config.yaml
num_hidden_layers: 13
hidden_size: 224
num_attention_heads: 7
num_key_value_heads: 7
head_dim: 32
intermediate_size: 896
vocab_size: 8192
hidden_act: "squared_relu"
norm: "rmsnorm"
norm_place: "pre"
norm_eps: 1e-07
positions: "rope"
rope_theta: 583.0
rope_fraction: 0.5
qk_norm: true
attn_scale: 0.405
bias: "none"
tie_word_embeddings: true
parallel_block: false
extras: ["some layers without attention", "local attention windows", "gated attention", "exclusive self-attention", "value embeddings", "hashed n-gram embeddings", "short convolutions", "an embedding shortcut", "learned residual scales", "capped logits"]
init: "normal"
init_std_qkv: 0.0333
init_std_o: 0.0
init_std_up: 0.0333
init_std_down: 0.0
optimizer: "muon_variant"
learning_rate: 0.0166
lr_mult_down: 3.0
beta1: 0.93
lr_head: 0.00928
warmup_steps: 0
schedule: "wsd"
decay_fraction: 0.566
decay_shape: "linear"
final_lr_fraction: 0.1
batch_tokens: 65536
max_seq_len: 256
doc_mask: true
train_tokens: 369300000
max_steps: 5636
dataset: "wikipedia_en"
Each number is 128 + 24 x the weight over the matrix's rms, rounded and kept within 0 to 255. Layers, rows and columns count from 0. Numbers have three digits each.

# k: layer 6 attention key, 224x224, rms 0.179, rows 22-70, columns 168-223
# q: layer 6 attention query, 224x224, rms 0.183, rows 23-70, columns 168-223
# v: layer 6 attention value, 224x224, rms 0.182, rows 0-63, columns 168-223
# o: layer 6 attention output (transposed), 224x224, rms 0.171, rows 0-63, columns 168-223
k22:079150119122092199136124155121084124127107112119159126148142109125146168151121170146114122123115127119082070103105114117093137155141133107132157143114141138117075104129
q23:142139122114164096109122130134123084141114145086139113139112119088118088145149147085176161069127133136120079126115171105137093108114094116139164153106161186136126137138
k23:136161169095100081135141146109130132141144118119138136142154113122120157119152134129136170149115146128162144159095111121095126106138102119102145174149137137134097118132
q24:140109155163108144143127142140152145102135141155123132147100167161125091164127119111135126132128090120134134159123093099148152156095130121138157085129135146144070127166
k24:145141137151149142110082150136160117121139107084146153107173135111100125118142122112105135154093131133178131163142112126125174165105118137153111089089132167130128108126
q25:163108206145086156145140120117128166166116120137100150139135108142134122140115078105134165119117118127146136141130168147154119127145110144111123134166147139124126112116
k25:154079148160160129174124157138161109142137095117117121112118133138126087094099133116120168125115177111143133160106131176196143116153111120105116151121108130159157114135
q26:105131113148147143099112114127136154113158102165139074165165116125117172097126108136114144162113204099132136101113143131120131124160169111133174127088128118142168131136
k26:087135110132130081110086099155098123099125142125145107135168133164111194126134099115144150130153149136108127092138167150146127125109129086118095107124172143157127104118
q27:125145163144116153124107160134091093112141132169134132129135140134107118138102109135100105170123120137131081130121130139169133130162107146127142123113128161123131096157
k27:153164120157145132090165134122077157193157102138162163107113139142123142200120138150140136107143101067097160104135115101103118122150102130122130087129134137147081092115
q28:095138127122141138151142093157173141104132131132115088146139131110107137115158161158120067138123168160147149081111152141116154103150149159068186119114134127084160092105
k28:099150117114136142175104100071126120100147096133132091121127111099092141151097101107164132166085135147129125146127151099102151124154140151061121102097115106117070146139
q29:129128126106158146132143143128115151117188123132114149113177145117104137112146121105094130142111122115106166139115090121124178144091106087139148123159107132103123106157
k29:158123132120117135103155120112093167155151134165140142103142131082130149134098131116122145137106168116127121134104116150149177147107154086128151114111088110112147100129
q30:107142132140194165131151116133127141092178137153147131107126160136132115154090128122090111080085150109129113111137114103124128111109139090121097131166140104086150111186
k30:074139133107163130156133132124139153119112140142123150102145124125046106117120142125106130109115135109115103165138136127103121137132145127099096157150119127149119148148
q31:129175121128132132150137124110117147121112155181107119107126120097109111110154125074119146189126141104170120158126150157144138110110103139132108150112109140101121158106
k31:157147136128100104122169140100095163109118122191122129173100133124158146130144144159125126125122120126103076114139144169162110123152126145093107144095141103098116143105
v0:104190140140140127116115181128083089147098138131122125144096105120109089152170124104095130109119141150109133127092128102123126164134092131144120158157130070164148150162
o0:096095152124150172143166136155093172139138076115100149162136085130118176075109136102115127137153126084098138158099146141115145113108130169115151118144136161092146138110
v1:120165156144126106101132134177112068135144106155105153106113140127105122149081117140130135147156135143101134104174139115097159124113164117108132147154107136143134088154
o1:147099144086122119127152147136169126132153144111167159145088130138167105112140135093118122115089130076108129145145131127187152116160114119113127096177138144137177138139
v2:114094121095127062142161162116123142136124120127132133150093114119132147113129119103169127135178117133160132107135099129141090129067140107108075098135147141132123120098
o2:127129157114133119135122176121136121121134140122154155155149150124139100122186135090171134125131120142116128115079135155090130127154109114170181140028127146119057121159
v3:100104144147110102098139097152138112090091129123149132114124088137107110147134146122136119138144162134160114134120106143095108112091120116161154139160104159100132170139
o3:091109123099137141124159109098170131115155129097115160135146134148087152166129131091115127098143121126152125137126094145121150155126177100114098115161183101150165111137
v4:127125092143116146155120167113116143111128171112073106088142136112091143112157138135133147069107125128122128073117101111116160130187089115172145109130096108087128081146
o4:127151128130139139126094181102125141152142098102169115113125110166099139158112122156112147096108135126166146097143111155110146126134116118132130157141120095113135096134
v5:145115098120129134115157107132118103133091132124163156111141085105120154161112100144136122153150125133120132098156152132159128095092139171123116155155070159137075177146
o5:138140148093101129154156128131129131108128124152139145122140183105119147115114089102144166138120118111116116147129112139165092126131104121135143146146134152141154127079
v6:100113138151124122071136142077160132143118158129164178119130092105126105136129153124123074116130102150109143147173088155117150143114160120130126130165123132121119122064
o6:109160125144101129105162160114120114096147198156080121139118132122101126130124180102110104146156151101133114165143135086105149114151161145124104148137145151117123116136
v7:124143158107085104123139116157133130124137147171160157175103078136130104150153156121144110152144107133147103134108122124117126105124142115129134151141146132115145124132
o7:096134153111114133144101160149177090122125141147112122076119175130144141099127162101095154125130129142128108112116122101092171122131080166112135113051150173154096061108
v8:131149119167125137161134143142109130126100095133131099114116130149109105189133143181122140135176131094115158140139150100156143138081108151125151147099113111144147121101
o8:167123097123121107118119089136126179077129087131146094161164126111197128103107111145136113117115141120107111129135137133134153117108118095146115113174123131149142162113
v9:136109132148081148130150101111066139144144104140112143149118156097095132146092114106149105141160134099166130102082111154117155115126159096130139093118137177130126138151
o9:135121077123135119124136150140073149137119147078118112091125118138141161136124152148133110167114136097086102112122138125133148106129113107170138113124138109161147115133
v10:106103139120107153151135130096089168129110115111149139142092120134157172144090110177136105121132109127106061165135148147168125183142134108145141128161127150125114162132
o10:095149134129158119137170117119134132096120134121132102087150121078098132160129111161154113138168124111155131105183106117115120175067098111128177150183085144141133109102
v11:101083129150132112134129128129129138148139103093135147144116115106112146150125181138122092113128134124132094138134141128134110134116158116110129130141123114105141106138
o11:127154152121123117109129115068137103133118134099159146116110136177101146137150110129098152132104108141131167159103137144163102095131152119148115140183104154081111138178
v12:115158086158137160153145132126110107112116151160134115140147098100124130143141152156119161119152118131158146135136178156129114086112145125133110149139108128095107127093
o12:118154131166112081124108135151115157140106134165131158142117128129120111092115107120132127123121099128163121166116148137153093117146078128094148097147132162150095122091
v13:108176104128108140159124133161118132093131143147113140125134155128116168109155114141118124084113081178146142123159131138142119134124171105125098139118156138148114100179
o13:143152105134142139162167158125079102151147097153176125112176122133102161158134143132137123130101170127137145125124117140128113145164130170103101121132159147136111167149
v14:133153150175129146108152118117110110114117139170132157148135162091103079109156152088124128131112119127157083148149125120154131140099096158103115137133168131168110156135
o14:097124149096060132158090120134123134181108149151135152121118117127151149105121151106150188132136106120126089135116123129088173121072147144135122140107158135123129088124
v15:124124131159147134127080095138137124136119142111156125117151121137112124129101142111129132128134140149093142120116113152096146155104098097123097127101133111134127126110
o15:134123117114155155170118144166125115116123108128139144194167112142098123098128204173150114082156113158124139174127117166148133130135125153164134088118151126150112173131
v16:129171145137100156128145115121111133156195152121138105110137124118192161091115150099104154160133134138097107096141106132102125145120144130134129166140143172154137144152
o16:158151129116153110141124119090141168135120121111152129111151101124122099128124135168135125123118097119083089104082137072151145070108128112140116165157145123096148078161
v17:107143108130151077106139100142131141114140133133161147144124146126114132151128121113078093125101101083148141116127141155098112083152112155149156098167088119144141129147
o17:134158133189120121148135146109114131061100136121106078128121123095140125121156146144121135136111139133126164141124135088143138148092111127166092125145144122118140156124
v18:145115142140120134139098161116144171111119095118149132099156139102113104157133148086138134107150111160110093141118117156111135158155159120111115159159127124142081119102
o18:115188106134107149107164072115131133179127122154109132143121147116131163110124143157175131113108126141129097126146150108143151150142113132109098119112119143139133069125
v19:153111123141123129157163153123157140101126139098123149159101143144115136178128145155173104152119124130135126130152108144105142139150116151138132136152141101153117082126
o19:133130110140097135134152123144106124149110145105165118139095075159113135163098123115102166147160131156138137139185153156072084130150155079119108171150148100138169108173
v20:124098098181158107146083153155083161148152133153143151184090153150114125098106158135093148119153182109108159091106158146131147142072123141136108173138109128083108129123
o20:146114104110123095147113093085130101132168150100128158140117109108140152130144122141137135131143135142156143138151144145135142159135149123095113081112133118158143154132
v21:144100113120134171136159132101124121171167136100115128114089179152123096190156140131144140156137126116141117130111123101133128153100123146147119138133147117131140134151
o21:091128106158106113115115141149110146089159158135142088124091146111096199171111106106124076115118149119107085152104119151070132129137133108148128133136135129172163127146
v22:156130105127165127084134091126136115101108116112128135159186143126132158151099141154139124165116124141121088139178155113141126080130130121132095117130140156138162085139
o22:138109111118113126106092109128133136142116138160137125108164121156120101088134119131165122147135127155128135187128118136116103109082082126153142090112116133101141129156
v23:107142090092118123122113131135108097132134106131107146139138103103167114139130171120166127109106094150140135142131108110168106109075084081124113173089103144166125130097
o23:151132121128117126164120128131126126159138131098124185156116104107122140170112170151137119154126119134110150137092179089160114103151133125135077111111080170171128118150
v24:160104174109152114137142170125128134131141159101167119150127130106160117139134131091129161128075129128123155131099137117113077130147086106110157143139113086117135144125
o24:126124148141108132132150142138168099092118140146134104125129116100116135083119117136124124127105135106127089165151145113094135132104187140119163155160145126120102126135
v25:090116145135138094122149130122097169144127140115129148121104105106167111125106186148140115151108123174188165128124108130138117124113123134138146116141088123096134163140
o25:119132150143139127155109142151101161158142108068130126116130180082127108132119150141095130114130142123130139101090120113062117108109152161105133134116118150087055100105
v26:113151098074110085141111093167104116156145103138103192131144167167171123095132126140144106101131130163098148108144136150118121127123145148119148140139123200106140116147
o26:169129142123129095104140093112161135118100124136136121110130114127113120168141141165154161109149126109152140155128109131120166097131096120131114134106152111119113125117
v27:125135106099126098095127132119124130119150145086096100092086110141151126155127145143088163142152138111103105099118137116175130141111169100124088126124123119102146172122
o27:108109101125152130139154154151162131132116120141136101105163220117106154145153121147136128128124169116138097176138153130106137112148113151113083119097109111110122109115
v28:104130129143160139139096140143151122135088120112114108108117122133160111119128174099132101141126148145144119147117103161101141154106112141095117148133107185144133144103
o28:134132125156112108109151119101153095126138130169155109125162108113111200127146128096101121150157114139140124152109116115149164117141127131093136125101063127137134133107
v29:142150129116127096157130110124146132136126106099145108129112115109127103180149086143115120105146131169148153116121103110092117125117141130090117149120120088156106152172
o29:150096125122115116166090131140128103132154115103185143076097120135107121132109111160104105102137136096108154166135143093144096141132144118121127110098149149109138091138
v30:134122114072140107113118133133105128116094140145169098166121089122154115129144095110153158124140156114165120146128149139154160147107155138112119143151145111173117137150
o30:154089169114117056137130136118129115122145132150144100114073127131098167096139104108095129148118119165125122125105126127116149133113102134111129122131116100135111109137
v31:110153126098154161133139181102149158116137111119105172152145145123085117115149105169116142111115134089127121108105112116142170118108108137118175150134117145123138120106
o31:121123080122157132137122126108137130124128098134101127148162155130138103139087094133131112135126170105172125150111122172096135103138145118115095074127129092150171128132
q32:138107142132164149099114127135128130109143111127140140097112166087086145106154114135145131114118179150115135144155106078135166117116129130111136085119158133125081099138
k32:118132162147119126106161116155152136122126154122142097145135099150161119125106117161131148131094104125195080111105151112107069151092116107125126127117102100127159166154
q33:115123128118119150140115165130138130120118151142107139086134090154091071108109116121152153139079136113145126143087133157115125128160150062114105158138082126124158145148
k33:142146144134097090137154166143099167117119102135096125165126159106120159117132116145127126063100129132137165150140100171156120104109139146109116109096116156100146120161
q34:159168112129121111143145136128101117111099166191122113092112144121120148120156174112122157105136139130120143096137116122078145107121120134098136098125135129118108127101
k34:104166159123141165151132115080141157123121115132103129146111143141142172181144099132115119130153113122072131136105122101131142126113146143104100136101110119137129109110
q35:150153122119123112130135145133117161155117121149124129117133149119125169122115100133127161118099171128135131123141102131128171159124138124143134113142136135180107130128
k35:142085144136123099153121123143128134138108112135098132155132146106081126099104126158129139114131165125124155086156136130147137113146114169141096152113146143161109123098
q36:112089101109187113184098064076132128123110185129109158122137191191117127121124150145138138132110134075118110118126112135162151128149121151129110174109109116112123118071
k36:114132095154108101123103069126117149129189100151120119117179159124136150100113096126143162114166129112111139091187134124151182102148156122107093155142108132149152145108
q37:144172151141136126121169114150120121153121103124152160108139177129128142089133123139110125068147160130138119097152127124144161107085104133112130106071104144122128093142
k37:135104162160163173117128149123146136120120123098114120100141137129119194133112133120072143108112115127158112066158145105148138116097102170105128099104099170146138101099
q38:141089124122083132115176100167129144116116118145118105116136103125130104128110119132078160123130113125090162124183141087130093142149100123131106176151109126126098185105
k38:129122107158092150126136136131113139150108110087110127128137120088130122140151144099107160128146128111126133081141119121093146126079068164137115131154159114068145148138
q39:131099127146138132125118131157134084137135184102153137126116117163142099127100190126126140140129140124168153105099123121093167144161163084132133115151074142114148153105
k39:137134096107104167138077074150067112118104120172172150126120131155113100141092162136120138189138139138120099160118138171131141158087169155182136166152118098081178122113
q40:118130147118121125078101137162120139079092108138128138079141144168108093085160114124115079147152147108131147121148074090083112122170095163084151135156153105141095143109
k40:150122120144127112112136112163123094111135145158118120137091084116140141102126136162107121131151117127135173073119121132129134086123121128093130121129102122165101151143
q41:126139148119131118117134093120168166122128155166178110134109115098198090164157135148122110125130088147111137128114149131121075158116106148159133116097143100134110118112
k41:133152114097119156115181138104115108140127156121122156126106137116140158167135100120151158125142090117093085113127165144114079143110145148108160093120122129112132108127
q42:092149082103150149117138136132171152120093098150129122140187142114138100144138136134142110108151098124117087103168134168087132129094132153080139113118123085080100118155
k42:151128138099116136106117144100143099127109155138186089087094172134134094107144096117104123116120164128160131127135128125142120106125065127106133136127177136121122116120
q43:130102153121115096150120150121112137115163141095138112105105104141155146106129150123146131135128109096159113158110109102118139124169104113117159139119161129103101131134
k43:110145144147106096138122111138141143104145121124179115087130125135118130134100108149136136121112111125102097129135107107111127118173112118112155170131132160164143136119
q44:135147103125165117114148150145146150102078130131125122139150126123132152101148116112147051143117142108145145119092128129127126168154169119140142131148123168089137169160
k44:122138097185126133137149138092152150139143123082089115130138156115115187156158174159122088124103165140120109160134132104119132129117131114133096114122133168121124128155
q45:144145126141114149146129145132136120151097115112168126097149117153160141110119132154143137167136166177120113105117076139094114152084093125132126123146179159079156135148
k45:121096135174145113123155132101172097126078119129106156157139159118184110128170099154175142147107136148136112155113108120132120148120091112128151137159093082107144075126
q46:103161182088151124124117131155094109132156113142074113164115073162179130133111132134184099156133118126112168143137156136119168141167088101131132154158119121104121103108
k46:140184096127122118120109158140159135101138132114150184122132076153094138142133113108172109157145159114114129100152102152136130098135112095157123139128146095109193114102
q47:153133194151117120118149123152098173130130124104145105085144097141116140140078110101113165121144146124125127121156119146127140139105121143170144111127144106149098117134
k47:154094170161156105141165155139182174118082081096117088136151128125106162121185138152160116112139175147164122117147091102118153140106100111111129132142146129186111118098
q48:106125166147189156124106100167136143148138124115126125141168124111169160143157155147108105164174110122110143142113152108151142116099130144168094107075093166134157107142
k48:159163074143155075111102127117085135106127122125123134152130105109139139113109114156124122145150101154125098093147113110126119113112118113111152160142149091137134158122
q49:147120133136172119110137103147149144186104101136128112183147142110082156118125141125130157129145125135162122121164161142155151127143100124088077137163141117127142142107
k49:128144124152142138101121119106122131128141103115197184113096146138119158144184114151093160095134138169109119124161130127161144082125070068133080194155143126126112113088
q50:125144051125084147147135133139104161144137149151109128159151120159113148121071101096170124153139131144150113135116140092158145129107117121093111107124115140161116125148
k50:166132111125110130142125128107162167102120159174146121128056152139150092106102119144161130165082116120141120070137134129135118108110119160145097172119173108096092180091
q51:110183083117103131088158133132094095127148125163145135092142153102133138129108114124110126114132130102146153124095131138122122147118135123126143129135159128103137173119
k51:111153063089101144143118103138097103130128116128155113125120176087173170150080104135108097149140108105146158104135155104094127123141109118115142136136143110102124177145
q52:095116091135119135106119177162118115166125121108096082177137127101141124164131102095168148124155075125130162142106095147104124128111169089065112197107118097141169117135
k52:128178147112093164122141129113121131154152131107132174096073135163163114124120070129126176128129112118129088165153135139087132104162163102177139103164136175113185116154
q53:113125183176125123147169116121178152155101107134147148123146121113086176100078139153131131094147144142088104155107131121132148132136139144082149127140157115159140095171
k53:132124121125123154161133116141124183138102148128144136123105158151079142141116111192087141109133137140142093155135130098104103099098105170093147103097148117111118094108
q54:106113148104179116115127155164124144120128106161125109140099118131115167144140149099109138124136122130152104101124143142106123099128129128135087131119134115101132134097
k54:094090129115144117148166105172143130115134140114126115084122085128092134145141122156179121088112164130114102133121111138155103087096128134130140149158128151130175137124
q55:133118136125161180143101180099117092132146159134102131109169130087133106143121118162144110141165173097112143127125117118117156114142109123139070113122131151086144163160
k55:101123132104105136105126149115149089130117187105124111146148130145131174136124103123144148146144172134141152127109123134091113095133145063122105064115174132119134100169
q56:166131141117138119111092136138159163107117158159104119164138142113141128162114132136141115125172120150074106097135091088130121140127134139117146122136080123194144134133
k56:139093158155107171154151128130114142107056163098127126118132136137145091138091088113133130142123125167073145126103129136128168140111134121107157121095060160154140069100
q57:145142139056108150107139133125189123191127099122096098146111122141120144108151117081139131129110152150126127124153139105147122106093162098124135106117130115191153129133
k57:129126140131110140137183137162134148125111116070111181106125128117126103125161085132156172116114094138181156106146157101129126132128122149127123111132111094175140124121
q58:112162159136172161155156088118088103154094145135110133134085116095121096160131159168123129154073146160097124085131135129129108107146113134097119130145107139136093101101
k58:112125108152141125085143106155138155139111129131100092120107114093087134152123116143176121145131127111149146067109096103136125124106146156081105144131118109115124094109
q59:145161083129141162111129153127136082130154152121157126091148140119157153129124139115134141166121103115130114141126154094123151184173165140138119131087115093085188180149
k59:103110131130107121107120122168128129124147115146121138100122092155092122150147127077079132128148134103137137140128163116136173124122070167106134144105146123125107158115
q60:105134143145083146141101110090170116124114098146109129111130139130107118079149139169127110122120139082109104133110151124187107146124119131111118143188108136109110121126
k60:126169107110150129161093123101155086135129067090089153157125180113153138149141136180122085129121133121138121104135109143103128119103104115110132088134118166138137119139
q61:093133166099116165110125107091144109120151135121162195111086088147134146114139147186121132110101142120117132150109065176106167113139100146164127073160158156174090113149
k61:147099167129130139147114106115077131134120128139113174129135155146089072114076119156136135080147147115118110099119116120108121154083101122140105084112129138161105097166
q62:123145126115135161094130148099132141129152106085108077119143131127128189114137111153091157110130135166149118109118112119147108098151140146122097151087121119151089160139
k62:156125137102135113103161120171162198111147100141123141114108120140107179137161112148107132070137188127161155055126132132121143073132124172133130129117115164159165112124
q63:123092112138155150133190113146110166080112128143113168099140124142146138125175132173155080124157163126115091090149141135133119140098122123119099131136090121153146056111
k63:124106165145120108176165120144073153110133123092107118158178119120141090146128137129147120142162111165172142140108108129150138140144128140099100114120098161150145145096
v32:163134116138119148136165115114109090184113137136119149097103125158170106126084101113136127124142120138151145141126123120099131079149159141109135144106135118124143123115
o32:144136124107142177123112114120104143137138159129114156112112137151181085122089123091093110145105104124103152134130079121102126146148124164134175159091147150126126143100
v33:110160102111125153139158136146160089147171134109147098070128111110160135134122183108132138114134123129159103153131099159081132147151103090182099100134133092129109130104
o33:121156094114125169124113171113146158113159141109114112159102078110150128101174133097144090131134136140144103128158130165102148124159138097156104092120135140111151167154
v34:104129094121137148162150155172141104094153138113122124133131156098137102151148114148117127122105113132109084144116147145072131158097106128151144086116128135109111116106
o34:111111117115161126112177131134143153125116146123126123111110172105169104139163158144120125096132097130109115129155138134076141182073107125158107109124125103092132074112
v35:147155147130134133137111138101138191180130111143101129161093151089151100158084134148137143143116127126125134073130140115134076137092100128116132119118136096124122142138
o35:125114156112105104129122139142099169121143121158143128171126140092146140139087152164108117131090108145110127120138129149145075148130118129123119131124162110187120177138
v36:115114076071145156093101101142138134100136151113108113134135145132145092117117108111098123136113116135117104151120097100132163131121142132141152118153140103098116150083
o36:126123113120148136162162099105108109140119099109131122153148129153146100138095127140103127111157144150134145111091123134086108129151085113087123130187167170153140124127
v37:109147085140119158117104132109147120110127104110125126155158137094174189123150139136109169128116116134127165102146092145124134142132137122137154119113151121142123171120
o37:098155114129144113137141117109132125096110123132095132110136123141108101125145124148101107197084127092134155104140141178134094099168160106120117121108118106121116127087
v38:070157147122096133168135121109114131118143135100144126114087111152094117113123109108182153135108136110128121148094091165133094154121142085172125146143157153125142153150
o38:073128143142092124117113139115136153127150127083111145119116135150138145109118118140167153134124181126139135118135094127142144182117149132168131158150110130115126120142
v39:119093134089160116111151151114124086143095146112169098101141116107144134107122123121176102096128099105143091088126143144114088151132113119147127130152112121143152133128
o39:137088164149149157142140126136139123072103149128139126134097130113138147129152121086113135160152136170107081127145147133117145078121108157123075122112136107097114160099
v40:134150131100101123140085098122131166093122121137104127120123148111127123095104120144106129149115127120093103132128132109067129080168106132163140139105171150087120158126
o40:148138136110099097145109129127106114144154127174096134078085148135134087093107128096076133124122117104145096089171101143131130112148110129138163148094161129132146148107
v41:138105158158116155112125166124104133097159148112124127115143099157117153110111140151141133152147137107180133123153113155119173115151168105147133123124141165155095102160
o41:084167118112115094131148143133170139087110139091155130175114166121099111110127109161092175089140132162131164141116126158144208100127134130109094148111161158093102149102
v42:147174140121137112112139124130134159083088146156139160124109155124117134137123137122144115134139158133158162138109130142176117102105116114112174149142111148147112104107
o42:126131111096113126150163077119111159140137166128133130140083088169105107126122115156132129109142128116100130127154139133152127117100100167103136154133144162152119123112
v43:072139104122129118091119113090141120113124135122141133157141103109138129149137142112124109173144132138132158128097127107096115156136098092138075119136135166133144177151
o43:098117110098133144149130123144144102114150135089134097122137108104106085140118163109073114132106124136130128152104114132120136149178126099154119110132147162147148180149
v44:129125106122110128136113124151124120141123118157092131111152129102165107135137133117129135163101156132130140130125097141105110141143156121117160117123157133107161137127
o44:124137092097175125087113090102141085132139168165115121102133127092187109145158121080108132176143114132129103100124115128128126143100150128116139175071174121114148153112
v45:127162128144134136147134137109091145137133124123142133129144131134099138086119124129127109091122139118133145169133089188119141119158144108115155124104125104127094080154
o45:133151127101164142130123157127127129140149116146117116154123120162109164138091123126137113101139156125151095139127106134123128116124168129129168064122133117146149080136
v46:066142084181150113092116138117127124118119139106159136108129111137169126130130118123125167102127112131164110200141132153094159155155145124105124108150117104087125135130
o46:134165116129156107101104140114150090106129121128131099162182118109163128134137097122111141170102138161131157099120112114093123125159158121126150140141109119151140167119
v47:096112127164132130158151101121116109121117111124099134141110098165102143138123162131120116120153169130153110155148128150131157114177160118100132111119113164086134131096
o47:113091141137170155156120119126165105135105112100099159114159094162119114101134145143126147123143177138122093133150127152128147116152162152092115108073144123135121105136
v48:132139110101120131154122075147069116139154140114192139157128086133189105175113121112135145127122089112164154130142140081161105159116105131156122158120126117108152160113
o48:140173086145124117108128086124108097184117147119178109146157130161163101140129156166118148144137123086127122115078161127136111119141087119110121163089143100073146169160
v49:113126107080137153092129090101086100169130145129164124128135118107146161120122159166101140158157127128139131084149178153120102136090135110158089125142133144058125119132
o49:153123077100151144132122085154137115131132146144159129119129115115136129152120102160117137117157127104109111128160146119099097116122146155147158086141139139074097144112
v50:161139195100139185157150128129144157107105086148111147153111124101158121122129124134127150126135121152147108122187102131117120137083157101153138146151100104160166135133
o50:161124169118136084097134152136135191122101121167103109132144113080145113133106114137149115100154083182064132100098111136086124107124141129125124093111123134098134105148
v51:119147117130112148119149099113131134165116141126150102113106107150125116141123118110121126115102104094136119115117123110155123129124132127121143162123146121102107182110
o51:128111112120107093089117120138142157141089143134155164125135101129120108122138090155140156176101116110141140116110112101151104133164143103163150165120126096120153180097
v52:139136126142135148128159149135134107121145108161158152157142115121125109131097110078119161129103112138129164170148135122108081141152061122130122165132140124121132147167
o52:127120144124136151121111099101115094125094143099129144129159125130126135155096094141165143119120142116147118175110150109140160121178096164093130156123105114107139096191
v53:143157148138113110129149118123121152104112095123122130088116121110113181124112107143143155091120118139118105136107048120149170139108111161091127142111143147132132096128
o53:163149168131143141102116115118143127103137108101107119085112125095148125161113111142147129100110124102135136174136095120145154168129171155122158115127113097120172105102
v54:157116084137085122107078149128138115129145146121144067126113088140137153072116141119124113143129108142095165175138120144144119114142132134101152147133133114152103140127
o54:148152120110091101126125145156111118118081128152119128105093145149114125142136104095127135113174156125101170142106099137156098099116140074140113136123139151177153141128
v55:132135133083142124106094142112096141113186177159114129097126135106152144113104130112101143139097104135128153144145119141115146105177126119120123136112133123142128154088
o55:144138093124146143071113142089091116150158155164105140104137137115171108086103114092130148156073142114171098145155144146157140109173128112119173130127148139141138148118
v56:103126097143155110138109104112132102122135115124150109132131135072149126114133093154123114113127121095140154130121142122132160100118122133125162122121127099114124127117
o56:126150126115149115105128131147109096141144114121106132151137098115150138132119101139131109118125114094140123135170136131167146133176148167130177141142131090111150137134
v57:120138136084118115097151133155165162172100106121148135122113124099132128114129123176124143136146126142138134141133123123126138086103147156117124137103108144130141114091
o57:150150098149127154121137125157148142120122118124146173104122173158144152107172152130100114109128136147106122147138115138106120125085170147158117085134112135172099115099
v58:148138128170133156113151140128121126090099162186070126132118139133080169119121115147123129125131104106132103109140135122148134112118141132091137074088144112156117131103
o58:156127130092120145135118129107102132111169149138114115142125139140137145128088119146093144090142156075105127129124176149126135139146157151137167107095133087099119119098
v59:122150135114112165123106151154162101156131111162146090188119139124110148128087140115143104113150129158134110136124076088122115101130133121102131121150157053146126124121
o59:129126090132119094080128145125142114149142150095111109171116151145141134150162141117082132163150108155139125175129151132116124123161170125134125127144126108106133172123
v60:094141143096093130119114172142157107127105121160133134137131141118138135087118158095105161103109105125168116127090125160127158120111178138144140112105172155145112085134
o60:094153140140121101133131111104138145148143116094121123137100091120153136100108106114104120139143113117160108131120128133099157140176134144119125094079182144107114085116
v61:107115097089134107145165115145153125078110123129174122141111083146168149135149114129181125129139109148152143133122171172103128142157127127106146116114144133116157174120
o61:120093091127145110130143158110111123149109124103168111135140124099130124123138107119116136103099129130151118103115125145102162122120122109098150136131126142089162144132
v62:103123108126101137141164112104117147110180116129117108100150111119104175105109113096139106131111146154117155134139136126136135133134115118145129092103126148135156100080
o62:149072113193122103155106159105128150141130098157115127137109163115115087160124122114126163163099168111150133115145088106139161133126126136105106098135134099156124127160
v63:141125144125142101124163125114134088134141173140120135157139104117161182148141083122087150126111129126169112133131106153108153123130200111121153100121150155121143142115
o63:125151090094130090125149122104137124118169117134136101140143133147155141138151120109088114136106139115173107138086118101112150136128178114088153144103124154122151123119
q64:163122097142131139106099110125134142087142127122156156121103126130123139135142153151143153120124102165133148135125118103141109143127136123139144136161168126114132110118
k64:158116117123144132129133121128151130128128135139122128146110138112101127131128135093131154139145109118098109136152117103148113108109140121114143112150106140157153121156
q65:138150113148151119129126150119139160131103135137133139139141154109106135150136142109127134123109104147114127135127110113142133142114107110139108113113166116120153113114
k65:122129118123148123097131134118133125130137119130136118110109110141124121125122113120127121149151115111106111138138121121116155103112145150131154118158140133133119136123
q66:103165102153169084128135118156147153142128155121133113145126124141122144122135150119135116119098145120123115120114141129125138133142109158121148140134162135159113110113
k66:185132143109128140151113115126100123113101128148144126105121158103117150168124122118145093136150066125097131149135118176139171126119123105133171114145130132107146112110
q67:145152138135139148158104134164159181136138107162143119151109127144117117135102115142126128109151108127117123116118115143095120173125101133132157146132099123131127167143
k67:139096161114142152113128148111117101113089159117099140141134081113125095140166154105129158159137147144133126131108104109127120123157165135094108100131140135130130054146
q68:102095159113136147146119120166135169132144165112163158128122111136109080133155140134131142173156129136167077122105141138122117144139136128079164132130139099092136124110
k68:118060116124149130131116124160136142130112109130093199071119103142098102179166109090152136159183136149150154166112115139103082152148135128123126095134113094135111129115
q69:148112107132169131072117188128158123122144128186093129106074145127167051131156161137127086120133129138126152106079126148144128143112176162126140168146183180118120116106
k69:185094107119168106075137172102129111112117155162102144117098126166142097126153168125129104141135124158133146090092154169125120104111179156105137161124154174126112113113
q70:104171182141107093124144132150115120118142098129130146077159147131171067147148091088140136092139124131157179120111120124157153120074113108090105122131115115098146142143
k70:094147168158097086131132126152131132125127093143116168093153155133139067126134111101130163108140127144154154128110128119158149134081120106103109124138089123116157176112